Weights of a small transformer language model.
Size: 11 layers, width 128, 4 heads of 32, vocabulary 25888, 8.46M parameters.
Architecture: RMSNorm before each block, rotary positions, untied embeddings.
Training: a variant of SOAP for these matrices, 301M tokens, 2295 steps.
Each number is 128 + 32 x the weight over its row's rms, rounded and kept within 0 to 255. Layers, rows and columns count from 0. Numbers have three digits each. The size before them is the row's rms in percent of the matrix's.

# layer 4 attention query, 128x128, rms 0.135, rows 48-70, columns 0-127
091:099111144123098118127132203150138063104160111132098135173164171117067119174092108095160138164039107098112143140151105143098129100123154114147088102099174080059127125166106085127090101071077138143137118124156179106138168092140090080165085186120164182099098137146138092102156084160090107118093103113102103128112161166146130090107150180115132156164136134145187132122120107171134182054127
089:118128102148122063138110154175139086092130099066111087099137109141108135153080134093192101183006177116122152111156095114104159118060117074119122115096072039159106129122132169155160107101095141156089147125137174132110144134114111130137108173100155145109119162129128092166184103127191127107127096102129091168139130156127106138174119155101121103182135141112171109141184104124145164096188
064:103189110127115137163155146124114139087115082154136202089125116171217139056160133136164084131168114098087059107168145126107169146136115150085168148166106146159097183148175104115131083113138103138142164143087076149148128065187126116118155174090102139103150121129105158126126160113148131137147116155128158128145138088141073106105108069110166122096133112177069121114173110094093058188166
085:131105142113109148098070181172137076074124113117143080142144137150086109106101132135201149165102101114107123111080099136080110077072152120142126059097125079115094158107089133149153107103151131116175195131202185128108133149057130163135147146115139135142206115145157203152120122111121121104120103108128144116134130135181038116139059117095139073137136178125156091136155120163114178108139
171:125190144122097179176215149134074120079088127107184151142123165144118144178127133091134089178137150066125118201095126120150173161136145118113112158129134116106110130123199094139080118131159121132122130087161164126143116104155090156096107112143121082154124115115111142140113114115096178151112066117098117144110111083150034139117077097053142101143144138091176075151149168156092064172104
081:083126141136103173119149150139140129120149136133149127143123147137211144113207111155086090138140103109113067115117109128173189125113112144105112146084145138140117213108067166101056159082223093134139096133080100131168069112156165086143105165087122110089111113117095116123136146184146143118148152185118095135129150095120200116080098087101120144083092097137094151114106089105107077163102
090:103140118101201185172125103107165140136135092189060141083154127166164049130111103187035152089190150107129108106139151143144151152181151086118168166150137132133146126160188141128142094137084110079129140161119105120123129114131120109152128100115092123086090170107137155083155176096088185131077125128151132147140090153123117175094186163177112084110122098150077144102145136096160101148168
113:114087131082202071133105164103116185141134192106136106117157139147150176100075125153128117068111132139135162096073114115201096121162122142147155117132153115103120125112153085114168167173153084107120144079156133088134119169106200140130154159102125154154088184155153116164110178104122100185201156154133176090090121166079086103151110108133107127055122167128104145094130133145075138166082
073:040093147112071128117138189110080108091142168114156136152159150163160138131109128138122052145115127108117092142130112135168121102110115106089080140163125113128097163086068127118089159087174122096131114097063176172192142126118149077131133176081101143082139131133091147067149170127138135159173112102132152159150133172177177082094068097108120118080092100125086147162137124086111192164159
102:108107165138123119116110085169049148111134167090171081121124135105135158166142131083189149118144156109192167058101161144120141099142100108089102088168168103094068121097087151128132111115164144115147114125118217172097193170071117158147152151146151137155149136113137086091097119091092200165173141086075156119137092111135146146116116133151145182101129120121136123168112203154133192119145
093:124115097155097095078106111145132124183145139128136082208142140152085111089121182106099101140157147085148110189074169191089083116100136050172152128150097091134120097139120153137145152148147157144175158164140122130121082168024173158159187172128129134116112115137181144147144102160118139156133189107088170072089088199138118119144125098141133123127119190147082164125106138134120138123116
101:177139156140146142162100121108194136156141158144164164129114129102122179134217123094084124103183083135087146168089194106108099135145136093123097113104178140133147160155134124144109017108122133113112127176150099086077116086128146119106138104170175129155136142147166125113073131096103131131094172077134177107135115104103101208140113176126106100093142105143192167083112112156069132149179
096:072166178101125118118208143120100139080110147155132136140133132127150154082108150155134134147134151159135115119098100131119134125077091129158093086141094100145118163089135107170215087137118134133090061135066192141110162117150167149076082059128163143131156185136105134151154158107137144029125129153162071160119146164200145108123135111100105146057157098111161113148159150088075112120109
089:151131092078153180166090107138112134184106089132090146125096181192120200135126175208089157157180132113138129139140161091126104134133162120115172155094174182135151135180178098119113115142102119138129086077111154151082169145064081191115164090122187129138082121090110133155112104102117104075127143149104089116157197125110121056117160131160153126127154097091178106106133143111127127076136
097:183142131147111160153070149096182170216088140165157131202116071105164141146200106085100170123142124189172168146099152128158128109149181149192115149101170065146121132138130120098094132180137143111105160133156084148123096129166068128134125098178115094160167103159135129055060110155148142123132152076126132121124171152099133152178130124127105123155109137142091123157085076144149125108155
096:074134058125109135082124138160107143103094165149142108128139115181153107110084084096179133133141148168135063111162114091167168101143102132136101140143088113165108098083087145099133089134153153095099103128088150171123066199155121120090141169128131133124027159089056150107156105116120162207142069130130097106180119146127118117135112157159124135096113128140089103149144167096130214151081
137:098066120197135111068116134138116140208176122079128103094170111163087145178132150103157174133175135129116134150098137149100139113114177101146206118144144128099135105101082122168118115058164147173116147206127117141119163088102144139202100126096130136153124096197158104155121175128148109137167083082110125096174115126118110138120136131093153143145125161189093122110094073153083205116136
107:118077067149075158084132191108115161146112070129132098161120130101069122151144126121141150116115116115143155159133083138086180147057176087136155072117097115144169101131088124134093082147129147105086121155145062097133108088104110112189100060139129114172166124156131122078116150125131121142169145095074125161190139116060078135115125125127174173114097157111067112134087070107137116153058
106:106223126150173123061140096151114134087145153168105132155086153145137174130180093083180142154102160114109093090067140098137114119142090147123144128119120124103135129134161120158139130102173152131092154142089150093127153075060163134077139126135199148117125088192148109156125090194148113167111068101080145103090093138121167108144116189127094114140137112124050148092079180140108081167121
139:134097124116148177115080109089133137095094114149096115164127138159118113088088159162186112075187165121144078107210129086136124165144149126124111144125074134149101137150149142163143119117094222062136160145107167135127152134142174110083142107156050164158193086095102091092153117116137106141080167092081137142121128113101128151177166111133103191141101138137195127143122156182136095182087
141:141116119134112159135120172159118103099149145129114116135092192170163102120157126138187150093166118151122116090168147105114151115140133135161142096082108124079089094079158128120151095131065101079156160113193149164173085143137061096162158119083103074150123115060122146105147160108161167064096150142116091199066094127117093137088143074109114132102124120088180114101166099114165093215104
108:154181082118117186113101107151112121047075103132119189153075108124081148190110149186138139107185184128102126125175160169065170166172128045106127141145114119119134106115183174149175113113126094124123164121108077173105148124094075155074079097171094093128127085127096144095148072100132122091114115096108127161124150122106133153097126143132143153122170063134158094157144099162131108113141
107:118058118144103150115093180144089147136133130152152124128104220088060074139116138114181122152136149153159157140115098153142140117102175139142113060169123202084153101149117081120093103095073098144139106128176129165100105128090076143136106131182156094199156077105187095117124123104141092142151142077104119103116103130074100143099081090105093200137102154167155128119099081141129141168148
# layer 4 attention key, 128x128, rms 0.129, rows 48-69, columns 0-127
118:083103161141121087162175144176141182129108110172132097108136107144163090121116121186162145174124143173131115136100088141064082111150142080114149130170075118125148119084177133147149167139132111113149087099079095157077128181115095122184162157104133102112169111096115100097140208123152137091142123138205144172098118119136129133206125092078109144108104067097138122115116076124120043116069
084:149135089107145194077072156177081092086076103159064123124155081105114104135139136167153160122125074126110143098163160165133127119170180166100098108166139122097205084199129080126182123128119129092178135147210108112142108107070080143128115151170125157132103129090113110127107123124109183126083146166136120150065120117126122156080146162113145115072119143125118142129089090190183153105145
091:156094149117154081133171034083132122122141119093157155163106101156132120125150062134110133104087172113105098142119138158147104146110147114136131104040153171125065131074094199094098095099102122120059160139123141084113102147071089180126105122074115102130136103145103123132077143111078172153076126185102096118069116171113113134160148105150157161150139099122152155117095136059092188149114
106:163114182073089118183135147136121098142101132081115104135150107172151103176211134123104134078078103133156149131147161154148074134084086128124119055125124174131157116130162098087129060097117121134113194098170102062137108127130153154133128124095129145128105162150095040148129081126141193140098166132069080092111173117096141152130180160155151126156145154102126073121144146182110183128156
114:148168132182149147093141144143153176164096162138119112157178103042158146109151114140147111116132126172161088155100150125131086129077156080135164141142144101093158099085135211116098143128182166159103090138136109070136120144129190145155139087090125093136149169170132081131093150098097149063081143146115135161091158157084106052105115148125061159098161094130168161145077089141151183148103
099:123069125117115132144126183098098139135205159141137089107100174069151167064131125140058146138200127115161133074142143128131121126163107103116141126109183099113100166057123106147058160137138093158075078149107112084116161070188167121106159083097093148104194161155133133157096153112121139116168113093138179092084154165142127137155119144118158135122092140149110185152156161140073100178138
106:212151146119175129143064089157126150080147133137111141176144128064136123159146084128104097145100075097091108084230180154121178175086115142087130115137127098117165126116117143138142152126136214151127146105094083165125069175116173088136090161173144175185078157133171109154169126120125093162138095120125128093155145105142146095085184147153143157133169182137149113127110131104137094120128
110:146105078133137086114054087129131098094158130146065124118095108174137128170141146092155134189106127153168148134128121112130123128109071129112130136064109148122137159159144156177157149161056100149154128119102131119067107146134053169107130152150191135114118119087152128145134115071167040166151087057135148142188095173133150147133061129130097128125067122161166151129148192136154143101183
078:109079115150124139087146154188110121158146138175181163083121131101212128145091149103109119089143137149151128120186102170151088075097131111172168110160134122102119097135143120103105040167088059135130095176129183112109192070075098119097170168153067103130115091114130115115114121140180145107156170106170164104118103177184123152132088117089100149107088079128159113163160133120089113146140
092:101145142127097145138147144110190100186131118059104130161111130102086096178169154132084071108162174106152139139113110120163120139099138047124155129119109123188128142115079076091111130121171098130095086128146089120197072103177192095138101112084110118086196181114122123127165162154104128125147121168103147096111196129135196139063158142104112120160122128148122069093111142149193131137155
094:090139122089064068115127138172117131125173144109137119171114153129125133106156157073157087175091117134087129079203138113107112113102084134143170139177084094174131099079049120112169155136163084182088141129194099100082068166143115186132157115123168178125147132120150078180129106132091125110113134085092119107128145126190157142122108148085118119153117187157157162099174178168151137121150
121:104147168109113095136126104110134199118176172188125154110127127133121151083162152048118152156155046127068088153165156104109100128145092135135091158136162171133131160127108108184098100156092161155158186146116117146107167132119118168099169137126176099131041142085161157118086096148138083121106131049100147134139146065143073127119092114128126108045134171139142159163177130117113121091106
112:162202139140133157148138157090086119142140188142178113122106167108093159130170161125150112117178160104096103130124136176086117125095129139158124085099167120107167121077115112102160086127094100084114091166048137121094183131135119117082099081146093118208115148145106130125162095123121141088126128203162089121146149154176098138116129158085111209212157106181146107104157132127064155157118
108:098152094114095139145140113150111172081124179155139165091085140154143165097136176186123087140180128128167096071134132111131129143157141162101122087087157147060132154187163107083101063133091087132101113154169096088121134118171135128163180070077121126114163147098149106114164124144162137161202068108102104164144137189167138090144062131139120101134144202116191143174105124151168126137137
109:112150188123087115122154095141171147112152145181144162156124060087091114155225138059130111150164068110116094057126157081156166147131138128142152123118156109076147092114096073121105177136120188158101166108133156176166109106112105148123124098104177172129162096129158129128132109132147095185123110052070127097164134092121130152116087122151094148089105155174082134143093125095145126065144
112:107124107168122114113098117064116100128065116146169080064154131129126145146137094135141167150154200181121076043095131136130113100179084126129100129146099119167144083105190183131148106134156141145114116174104131104040082127142121111074166176111128127127129193113115114094121156125125153131175093210154096145114148151117157117103125149079084107169165134094119102083147129162105202112150
126:084137112173155139116124149093161193125125137109115141161111111105156153152098121126163206152135092121122120114084107111139094107116122129142122187061060161095057130145071140104147090176100126086109178164162065137088156166081124085138143113135152155063132145129134128191097180143131110114153194136079096117174103084083084118144143088154106099104139154077151171100086105139185092119119
100:141093134127088163112126108144160150091164204119118086144164161120117131153075120122177147123063063167099122141118094143098103096154181086116128115078077189134142137087126190130104072155166084133131092103069155068171074126122127126152113111075142107096155115113099144102105140163154088113142104085111143146153082134152093128151085137143138115082136157134088030174125072103149154083122
104:092175122153120123156106104137108140135195163135134194138131153127147208119140151093135067154145129071102153143171115112099156081087153166116140204126155129138121136062134149119171106139123137115101103083137105125107134140158140081083161118137184222063130071182139179125094095141105142155164123058100142137133136163145138167129100170098143077150128105091178090192140175132126099129115
166:187092104133206165145096121170086123128127107120140152132151121079120124123046115152037161111134173108176106141143080133141133138136167079150203137105106047069085116140123096133144141115084162167114098104132139180108120134134141153121116088124075134211119129179130133071135184099105117135076156170132115144111085086168125099070156119155128191111170140145104145150138133111139146152122
112:110147120153133105095148155107083181073131157143114145087151116100078114114130187145126138174130157140163124082122124083179191166148099104109123130093173100124144180078124108161126181102125167183121110117120132157092125118115201123117141121102128156117109100121150126132074159081135159127153062078134088108081184122176134119060086140163069064137147131133121185148144191187137082140187
105:145161038072145168114152150131095114111142097137196143106099151103086155076142118137111177110142148129105153127134130142113138113151146093174174119134132110154191194099147163162127158130177077144110131109117093125075175095134090136070119158113067083136085106112147208117149162043110083120201051118116144110072134103134163143108111110112149160100138141108069138105135135138124157098116
# layer 4 attention value, 128x128, rms 0.132, rows 32-63, columns 0-127
080:192127082148134179146113091100132135093189166053170131078184093094183165096100176153096138101107151177063163124106171165150091157082142116105140129093110166101109134183083163181131136108120122145135078092069107123099203124146144147170171119121111130128146129127142151157171174129125103123164136074168134131113146079181144145098112149104128104075117111127138188106141132111159072102110
089:077136154104135129090155116171113169126114169049138225109139146140072104112103179184139116111072114089103144190141108143117038144155103138145127139169208144133177201091118100102167147117108110123152081083156170066140149149140129118087126122152173091146050144135146133148141071136081111136155131104154150117110154117110076141104150141141098158143151120104135144091095089104146109146117
084:125184116122128107113113127077144064162062096140112167097038155155115100141117074150128107095153138160173128152138149136183141124120102135141113150167111113109134171146167198079094077167176144108106153096141158082206128178118118176170092160118150147138067119147162125132094128170165105144161122135097129169112102185137111082119191145127130159197132206111109141140167149160153142122136
093:101128202140080097181162182080109139156113109119131096143087109154074157153160129095164168108190146123124096104127099043121084103134135063195074165102119111124121111102051195128082057166130183041189129112074113137125135081136127134101099140135162133149119168104155169121126126141130116103107131131175110106159147151117099135175137139094107119122126090105138113121152122149090160151113
081:109122152115123129192065161106094128089218079120111117105114149062109149121145150140146137154189132110138082177134030171158087132148133157111092184132127073129178131147088156127137154133128081167117097175164110097124212156066168102083137080131135155125115097136127171131129097146152123074087120082127148130151143116142086128095112135110117145091147119087140169167132125071094113133073
071:182154082092158113122143127106025089112123148133166090100131118122125213121123096168181158080063124158153151134101125119135113089136134154096135098101208176100089120154149069126106071149120112169130125115130109146105145043137140148127091085064143134170152133106089139130101157148103121114143120079142102160141086093121149076127131181100071147156132187154133149173101181123134154130104
077:165123058131093133178147125101173167169170148125094161088128178079127125123176175166081102170183112118116113140124108131163154104091119139141137111067140114080129166130057119133122125118138125111127140115080151129136209164176153169097170077072112115172114164131131098098121136129093096114100162069096111155096146069164091153148112093132134120163143204142119147161195133055135128138083
096:136159125095154142169126107134093116143102177144137099120119155142133127110133188158166134118117114153146147154124111147083114133119137167126154124081162165088138167153175108101118103074096091103082132040108077157085215107107144120145137114108105132168203111119151072132141115038164074094095141170129107155154178078163107105172147115103124163123165173134172146191118118157083084111064
084:104124117181081124099089156141076125187153084093138138114199154104096126157088141152137109134037132075098181101114137152174130144070191191162165133129121132098158173105111162156165125131136170154128111178149159122141191076135138147072122096081114177119147122170125093155166104097107139111140156123141123112108084117154124201118167177117127145151142122123155169084167101083121068151096
088:101112093117186181111095186119148172088111159138146089123188122121168124136207104112128161121148154145069146080102086114066122142152171152163168130072119136183130120082131109178087122129134221105124116162083107192120135117124069104090070168126126138197127128133137115109165094089057172151115134167139085123121139113085113181137118125120106149106108111112104146165096112164100093133105
084:074158124106144103147113121076057186150139116117087114152148096098090126123088145137106122081117156093116114074124103139131184143099124154113085082170162100121099216162139150199129081057133089079135172104129168134165181081172163119101130116149104122094161158131175103118114168123121103117062081073146113153080145105167107176154141127124109087154135081150152168116147102118129188149147
079:119142113113152124175140073120187155124162163150121142166096170117133088174108166033105108116194127113155065137165179111102114121083117072117151082143112121150128140120105107188106156117132056137115127106110144110128101129152164161096109201124151079107101163122132070177155186135112136143114187137109099086132095131161189163137114075092111123091081095092149114134176150181148159170140
082:090126130164112159148093149128127132093143076076133155126175085097114196133139119091130160106177112136074120107097121113119102096138144087143126136164129085124125140039126184102107152132124088102164126117116215084197084171100108165132145141174159100152136166103136138165077124207130187106122118144148160138097189114067145107145135111188112127173141117152135107120108153062130201097108
089:140096125135063143132105121177130108124126121173121098037103122139152077085111063175124138148177125119177169095163159182178099158168153159092135188106097133104144095162104071084113131142140109174138114137151141063161038128127140142110153130106126148141112079179068161145115102128121147160126136140086182140137147148074112079115079169135149117108121142075150146137141125181196168133134
095:131092167176104080142049167130148081157080070195133099129127070144119132136139093130152151136129124115163116125186094101082157129198195100140136139130144116115176093081178125139095138176176155147121098147094145127179107150103157114170123092113145179111159081177079192123132099132093112106155103172142101106121171157114196100082093136101149115140121149102142071180095117133136168107119
082:100152179098110116124063159092095123158146038186153167142140146096065138102165175151099150096201130156164131163095117092107088130121048116094135132101184123108086147167103201139136102131153134107097148155139123059141133137142104090139159088133151105122125166113193084125090161118196122080143095133146091123182181127201167140115133145142152124163118125140155116126127147092124122150164
086:101185114129138118123093132098118127145175143122091093150092135119107130102123102062093130159043136110119216132115189096180094132150093097175100103119108087081134167125167151148105164169082081162111109076165158090120146119107096076174053121149130166117145127186123091134141128117086180164122133149111172151078069142141118129160101115144161106118118153127078153120122140170154038129145
104:151087086113159157140125126176137066162109102081124097184107095136180156108118108164160089143103152111188165170102080160146093197164156154111117106123138150116194128162137088074124142157151069179078088070167099133158123158127155113133097091076146144090125058139160121127159176089131151120140088097112118139100134139087204122124137096130155110206160117109168112141119148126177090154134
070:098171149151115091159137146158123149115163220104081063161132182080073103130139141132084195151155093117122120136205145128175125140103125114112090111144104093151099119101128113121143139127105142101129158169121173154181177123110118136156094169121107162106152117154173150180143139126121167136102129125178171127193091153171128194145172125153080099072122100132193092093091124141114046119097
081:101083130098151120078193156107147059102112153210123079151141151171066115132107143092093135131208133127122085129130208103095134080159078109140140128115159130125103096161143115085104056144128103113155088164102093135087184120140048131163073128116162122136066145096143133115115131106130147111106109095096120126153154089090174100147093169114136132142107150153140119083142122108096063189144
102:142142106134115108108077091141109162138158109129187134148128132080081131154125168147150128175108136137100163098160126160195100135079095105124089111186120091106192146019054156164179125186121119117115143136117176106145118106111121132070108113141126108134174108185162135165126133139122157144096094157155225150069112117139119179103196093136110125105091112130110158088123144133111105098071
093:118158162095122107196087114102115119153116132134146103142118147105067120192141165127120169103110178133184171153162098151142206087142127131182116112097095085110104189144125082158133097158149056090096134096130152139162198122134145124162115139076111106102196071152127139093096139087095114127064082178160091139137142206134157142148092178132122142132118131161133106099122145113129083158066
090:138104166120123136163131160130133052145082095186198142134097064136100126146132140134125158131173118117167171158175157104148150105179103133166160080115097124100176163162179114136099119165141105130103136093098099114154065094123095172158163134100147140130137075166184130171120163131181080134119099066072074115125174111125173071086152118137163177163136089153107083117088141128189142144105
097:165154136125101137128096136112168102076149113141095132155100153126127130050157159064120145115139134139191110120148109139154184125109087119154095055121101138123147160124154120139138088154099088082024137145078210148123126086102135093072071132104145120128188076121152135145134167070163099171079101130179151165120139134142155142128144110139110207163125124168129129166117170112151155102190
097:087126149111094140151072132153112109117147118095094140158141137130153073127090130138118102177093123092074133106142206093154106138136082125056165065180161064109116128163199193115107170130123143241130128101156126074154135135102091127172174144151107119142140067131144114149146177133117133146142151129128215087095104130077137124125156146145151116123094135140071118147111182141138101147169
098:092110101096160123150172102111142089145130191126122182111135131182156164118113133144122070079106111130113152111071135152096136147100038115098147142079122136131098120140172169125125113038071084168132139122158139148147163159161171158083201136116152096144153175088155141150099111146172114107155127083056161147148199086142094158167119179147143098141134141107165116140139109115105160173190
082:155142142167156122079129110137102097148145112074134158124117167142134172077145175141162077175121151095151091105081116140149064186111095115113115135106089152106180171111066150153154109130139092132159069137106124092140168092208168133107106110122134073118090152087156054170096144089089125083105090109122130141098095088103115164141093187127135128109110139175176116151200161090150066138121
083:112163169116070108106118151068136164163133085134145149182113062111117126154120148141130130121111109154135069118143144124175196127104127159145134162188092118103134074053094185106151086188154134097108145168026125134169118099137097108126151128153183159069135134183184179128040125164166144092137128117167095118112122114131100143079128090114112142109138110153111097178154159107123138122142
095:154127120103143121148110117123144129092051184190155114099135144140116187125172114135092063129213165137101114154122172135119051112167144100098122134095144121145088089142132147129117090133118189163182128133106117118103062155155181114112152134172183169221129159109087132101123102124149137087093090145087135155171159129101121131158042177109153118170120151132188126087125098143112129157142
106:123133125083121091136081137089103137111092078176167121144099112135112172178139116143109146108176138112207058108133068130153147118173159180189105104081167132106181135118103135101130088170117156076100083087061121129115137135145159110096096100102161166091153146141134146107104142129159160124109083120140078175185166146147150102111116168157105147183173171141166049187111127091099139108111
087:117143165106144108155113148133133138106150151166116149068135130167182174111097195209152126125114056152087142175070146159130074162129150180080146087064114151088107111143157133140111116108110169110101134116142084157068190126152182126136135068126176157147126134112132133098124115139115161061104108165146054148102143085125153097198146163130139108155174123115159194130124095149082104106121
100:082109137099212167145140087156150110164086160167105136086114163143124106122161131184108082112183086116098161157101187130112102113151107097100127137136110112098114093169154169154091121142106128144235145114111076058114119156156105107144123147126124141158059203115117069085145172159095139082160102060090116150144145132100111081150086170141154141125166129127144145132135111149149183147166
# layer 4 attention output (transposed), 128x128, rms 0.302, rows 32-63, columns 0-127
083:105098159117061182112137132118160137151114127096111174130126137053188112153130072144161107121103187103119131133108139124135077079113105169141125124142155139152146167148146120083057200110125092106144070114109113123077147125196124064132078111119069093137130150213089102125089154165123137147171111178156114124176112147135136073123166113089115130126094112080140212081136132125092103110110
095:152171070114154114147131097139063140122180071121081123074178117139105125155139128092167097184111103141106149083131129136111097132107090169116147099147091202099080147086145220088134113111143112141175176117167120072127128205192116138145112103070094118147087135101154122113141157180118147077081119088118141142137122155176111093116138078128167076122163141160142090086100106141134153119085
087:168132172109173114156138068158124135120097083149131105120154129103049169131113194097117157180155078094139184115160113171128158110114162108139127121129128110096117090057145078130130174145102137150109070134118095096115085095171143137183117077105205056148149113169145141149064179114156145117116145148120118113059128154114118145102159139124183143152141123053195113126153087128133160120167
091:142144130097138121124140102086117158152167230136235145071142107208170151120158165135100156128137138151139148148172145122088134142160122082112130114135152137139155206044108168122153047176112187127109066179139142120137161127127139129136154139163141157114080133123142120085142142098093135127087111114127104132141152150118124159078132134093068164131069100169172110107138136135159169116092
092:086112080134124086160126078182134133114121084161132173145154134140182116123096157125074106134151139140076164111186111138233135079079135097117118138167146161160072162149102149080111114106134108070162122091127106205138105162104170111141105134187094120090125162131149123085155136164060155117098134174127102091137156149178147151109088115123179136128166210157124092085100144111129134164123
080:192089083168100114130158112100115132146158118205132101137120128061156134099170172143116139145150163162154128124078112132148200164134072167098167153091137158158131138159134115150127144120103096116112154102146162107134196121118164136092158080108118107192142135127015129128117169075150145145116177169165103162169117169176146110162130121063155147076126081096157157160122078161100127148136
084:085150142068122132120168081096165116087131138108149176137114073104072194100162100133099108080137160145127130148135158179133087111130157145160118091110081155157163177156145113112152198104097093088100130067061122174121134169162105141079136128073161148026119189088102142147104097156154119110111169130095118121154163159149121129118176160055127123152139118135136121124107137137080083095094
097:199131111119153087197118146089191125118133134137119158155115120103150136112155087099113093130120144073157081171100100124144202168149098173143089115134104104105130205164088096148078115087115065127133113175108106159107138084096095117097090085108054101131133147100101138123142111192111176119101140142165209100140143127120199120132082153089123105180132149109121115143098068145085095122142
092:101120120132123126115106084166131151126158080071111114112101077172149114130093179193129114128157160132106107070106099120086092109117049116151071106116135127152076117138136056097193157157089113137102111152117134132138078155143110089138060132068084137061126083105103172180137153127118152093175130184070123104145177212170108115165111077160090115103139133129132118109095115101124122098138
087:152152203163119104094152105144153171170093165128137084104097090110090068135163092161121109093128171168109110192141166119113133139100111167183139109141109095099171135160059161111191106103103173144133079131155160186053139140103171128134165105144146171108146113081085112093186089110113129119134138135134119068145099043156147102160132142103088096110123108161095155127109151130148165109065
088:100154145142116184162138102153129116108141146143146173140226121159115138118188143087127088141093112145171115086099162092173116120175108114133153116184130194142108113098052112131144146113120071149059085145093129171139127076183077164126143106095077125121142139143100124168114144114102091058092123139114153109200151128115120113166166119148133164130042135092109102126165180073137102101112
084:126122155073082165101154118114131024093081184107091116122075156169079132106106075071107112125112184132116121110143139112070161176071206097082146092136085121178127105099076104114135149126121119130129137124129126104078141142089145151128091132129117130183106140133160146149146132086109154141094081061103124156129204100160129070099168153149125142151110110125097121107176189118144137099171
087:146190126083136090138142107109098130166139177170162103155111138151121106096109122101201110138137115093131149120135086117119073099197060099175162144137142119129155056177152146102161096115130151150104144098088090095119099130160109099115133168133084141150106147170152083102150146076103032130161114089130081103098130147189159156123136163138147170089097171075128122060088191120161136095107
092:159170121123116100104156122167087087101113161130085118112105154119144087137142171139143152119160103146152203101135151159144193138134185099121121168062097164092096069187162181160117161163147174126114113079151121171177122138105105082143143151127148058088104139111143093123118142146187077153156189200062107145114072172158114168079114121140176119148123105148135182106119088110129144144128
096:134090112124174156112142160129093164066090099128120067147074131118197052129097145160135095109142149162173145065135132168113180132181143126170094143093117103146118096156182176080120099153150151076156133177173188112112114083101146122138124127139181136133151098104131064110139117088150157160059151153152150107093159092082111151155097146157091132103127163072121090088086121141159183120141
087:087157128150160111131178078095137091159146146106137146127151156138161137158105090138127062152130088102132132139074132147163141139175198084109158119172088089096180170089096124127118061115156107129108114164123127118152137106130099094052134124114069091071195173140093163096074188113115102073137121139122139139133172189117172115123143156117137137152146119100150009124118112101106128105163
091:154077132077139092157145180081155149120139103146128174112105085141117118095087155138085149143124170137158083159149049119106123134156152204103168117163187094079099070074104074124190157127106128171152143145133081110149162127118109150184118136124117103134142081063155144126116106118121130139158112165144111104130080084118153067107094106112109169110045122106154085145150084159140119068078
102:111127112121107130120105104116153098138179098161111169135107124131112125055146077164117128094126121072151162059108134124143123158183147141128161126086128153170085115197182104142065153140169090156161108098229147078164115120096143125178109063118132117099215112131138130142083083154128124132161138155110115084108134148164137134127100123142086120072189152068108112082136078099149073116130
078:052115129157115140174101168130058154139120143137152177122125108140094149100090075109091126141043123187120160135158090153121143166112087167131163094102181126082187157047074112174150106123100123102123142094133163150168086143113174136146110147119155130091100134112151087085195095126110101164110141164154156095103155138126128141156061135125173184136146053156122154164104177117128143101141
084:127174104148208126088103073103115133159103171115092138175140196154154132057115088166085099191126092136134143191103099172124106105130165112079133136115103148133126153101120124122128102173079161125138126133107113167095151099150161198170137103190138089135115143121113166099071104111174129168098135071142135118099090146125162138134155119167142058091168079139170150107175103163116155060134
095:101131121121056076104142133128101141126162099120180129120152130123117138086073153110214120139147166145108135072129090139103112094063109130168118156107044134135085147148077101104119167114124121158072165199103154068199108130132162132118121172108105144128160189106204098182157159159133117100151089157136093141107101166152111110125090147118140185149104097092079120129098168137137129112067
094:121110144154156113122113157115127131122088133142114157146127105122098101130131171145072068098109180140187128110120105196147157065130128083102107119156138131106126156130131185146077131101162070115079109161123134148125106093098194122180075098103052108119117070070165111173126120105103157166094141066100118130117151119114141189146069091109163176096097029097084102126152117143137113084104
091:179129151114099148155098096110116109136114088061212139155142143171069138140076120127106133124122114128163156119120133174109203098186157117102119168135087167158131118132099176099131099140146127091143153115137062133105177129142108132172148160164117073131209055164168085132057088089112083207132160154112142112129122157131177118134143183165150094139116180075126131134134101113158140115143
096:116092117151111099121072141131117148147116132157116115144181094109104142152102107102140124139155073112162102128174127138060161105126131121106188076135152083127116132111065151178053112128113038094135149094141107131111122048076168178130153100145112111089191140099178107178070113124134156144098096140125089131098098189178132098134207159086103112158123170110105155123129138153142126129054
097:116101098120153089139138151132145087135124106077089132118135185107126103169090131148121092142158112102099125162100095131076118162160131119115144157154035158109136109092182098150157187126095105158122129093163115089124045119147119136083096201134128131146101083156141152078146073105173083103164073187171079160166147109138163090146130154115117189119119163069198140149149124149192104126125
095:149167136114132209196131074153137080088136134152109163102185202168104140082134111149137119207120163079064115142113127124136094112169173168140112118190137135069170096151143126157061070107139110090116118100138070135090120118174107169087134116096144099111145158134097106134138134121116146090183125078126135136118117146119127145118137136144201136133079119209128162107117098116132153196135
096:109184083106181098114118075149111128117134131159128173105162160125124165139089096127153102113080130089130110119137144199117093168114133147128135092093173138128077137142172107107114111164120111077099066141111159121141185189084151191093086114111109120138139171124101162206155135148140113085151078179162104137159085160178215145080203119150092136120099126188123101117160118094117154104125
088:115157161107145168130135087180138156115123107101175100127162116158104128116109141109183139112132114128060114065194057142162162168097129069128127200128149180189154164097136139163153111092089164079119124163136138147173126120126154094101136169124122125106171085125159103117069164089120124148121143081086153126116091204123123088171150169119065127130106099123193095105101163106081190153122
094:117199105147158105125162132116082125170083138160164123102080119081134140120112116140096154142173100092127086187134131113137135146134150105085113121083104142142164081163165135165093070138138168084123119147166145150105161151118068140115120130191154124110039188130133124125075075098116188164140119126092152056182122094114038123109107090141165139194144113172091124117109121126097149082092
101:171115185095146141093102084179138133132088124199172097136177153133134119136149097180129105114152149130161143154137139159162167150154084089119121133094148179130119161159091131079112069106110124078125117181126196164117170103087127128111088122139131101160201155076149200120063103135143126118062186113110137097100097127128099164192135083169137136131169109091115146067150192136121128108109
089:126134084142168144135153087105178143164168132145133099189109149093165147089110104123132063083171131063102116149095119086174136130111106169116124151133146158096204221189107109156095164137115130104166118168139129119073152128091111143122134092119125116133122096112068114102131096171141108124187148176074178129138144122100108144113098129111172120113089157170180094145091126110030077093111
096:123168105123151149118140069145078099131096151147093142091134150082062109151089130099111153161160133056104111153135145101102152139123145124061089139126119181128133113100195159112088162160141138163157092092122144138102210115146129154093140154097185136148098149103089128074099140116096076105111162111116130083084181087057170128096163136197149123110093116150134100125141049094061098109135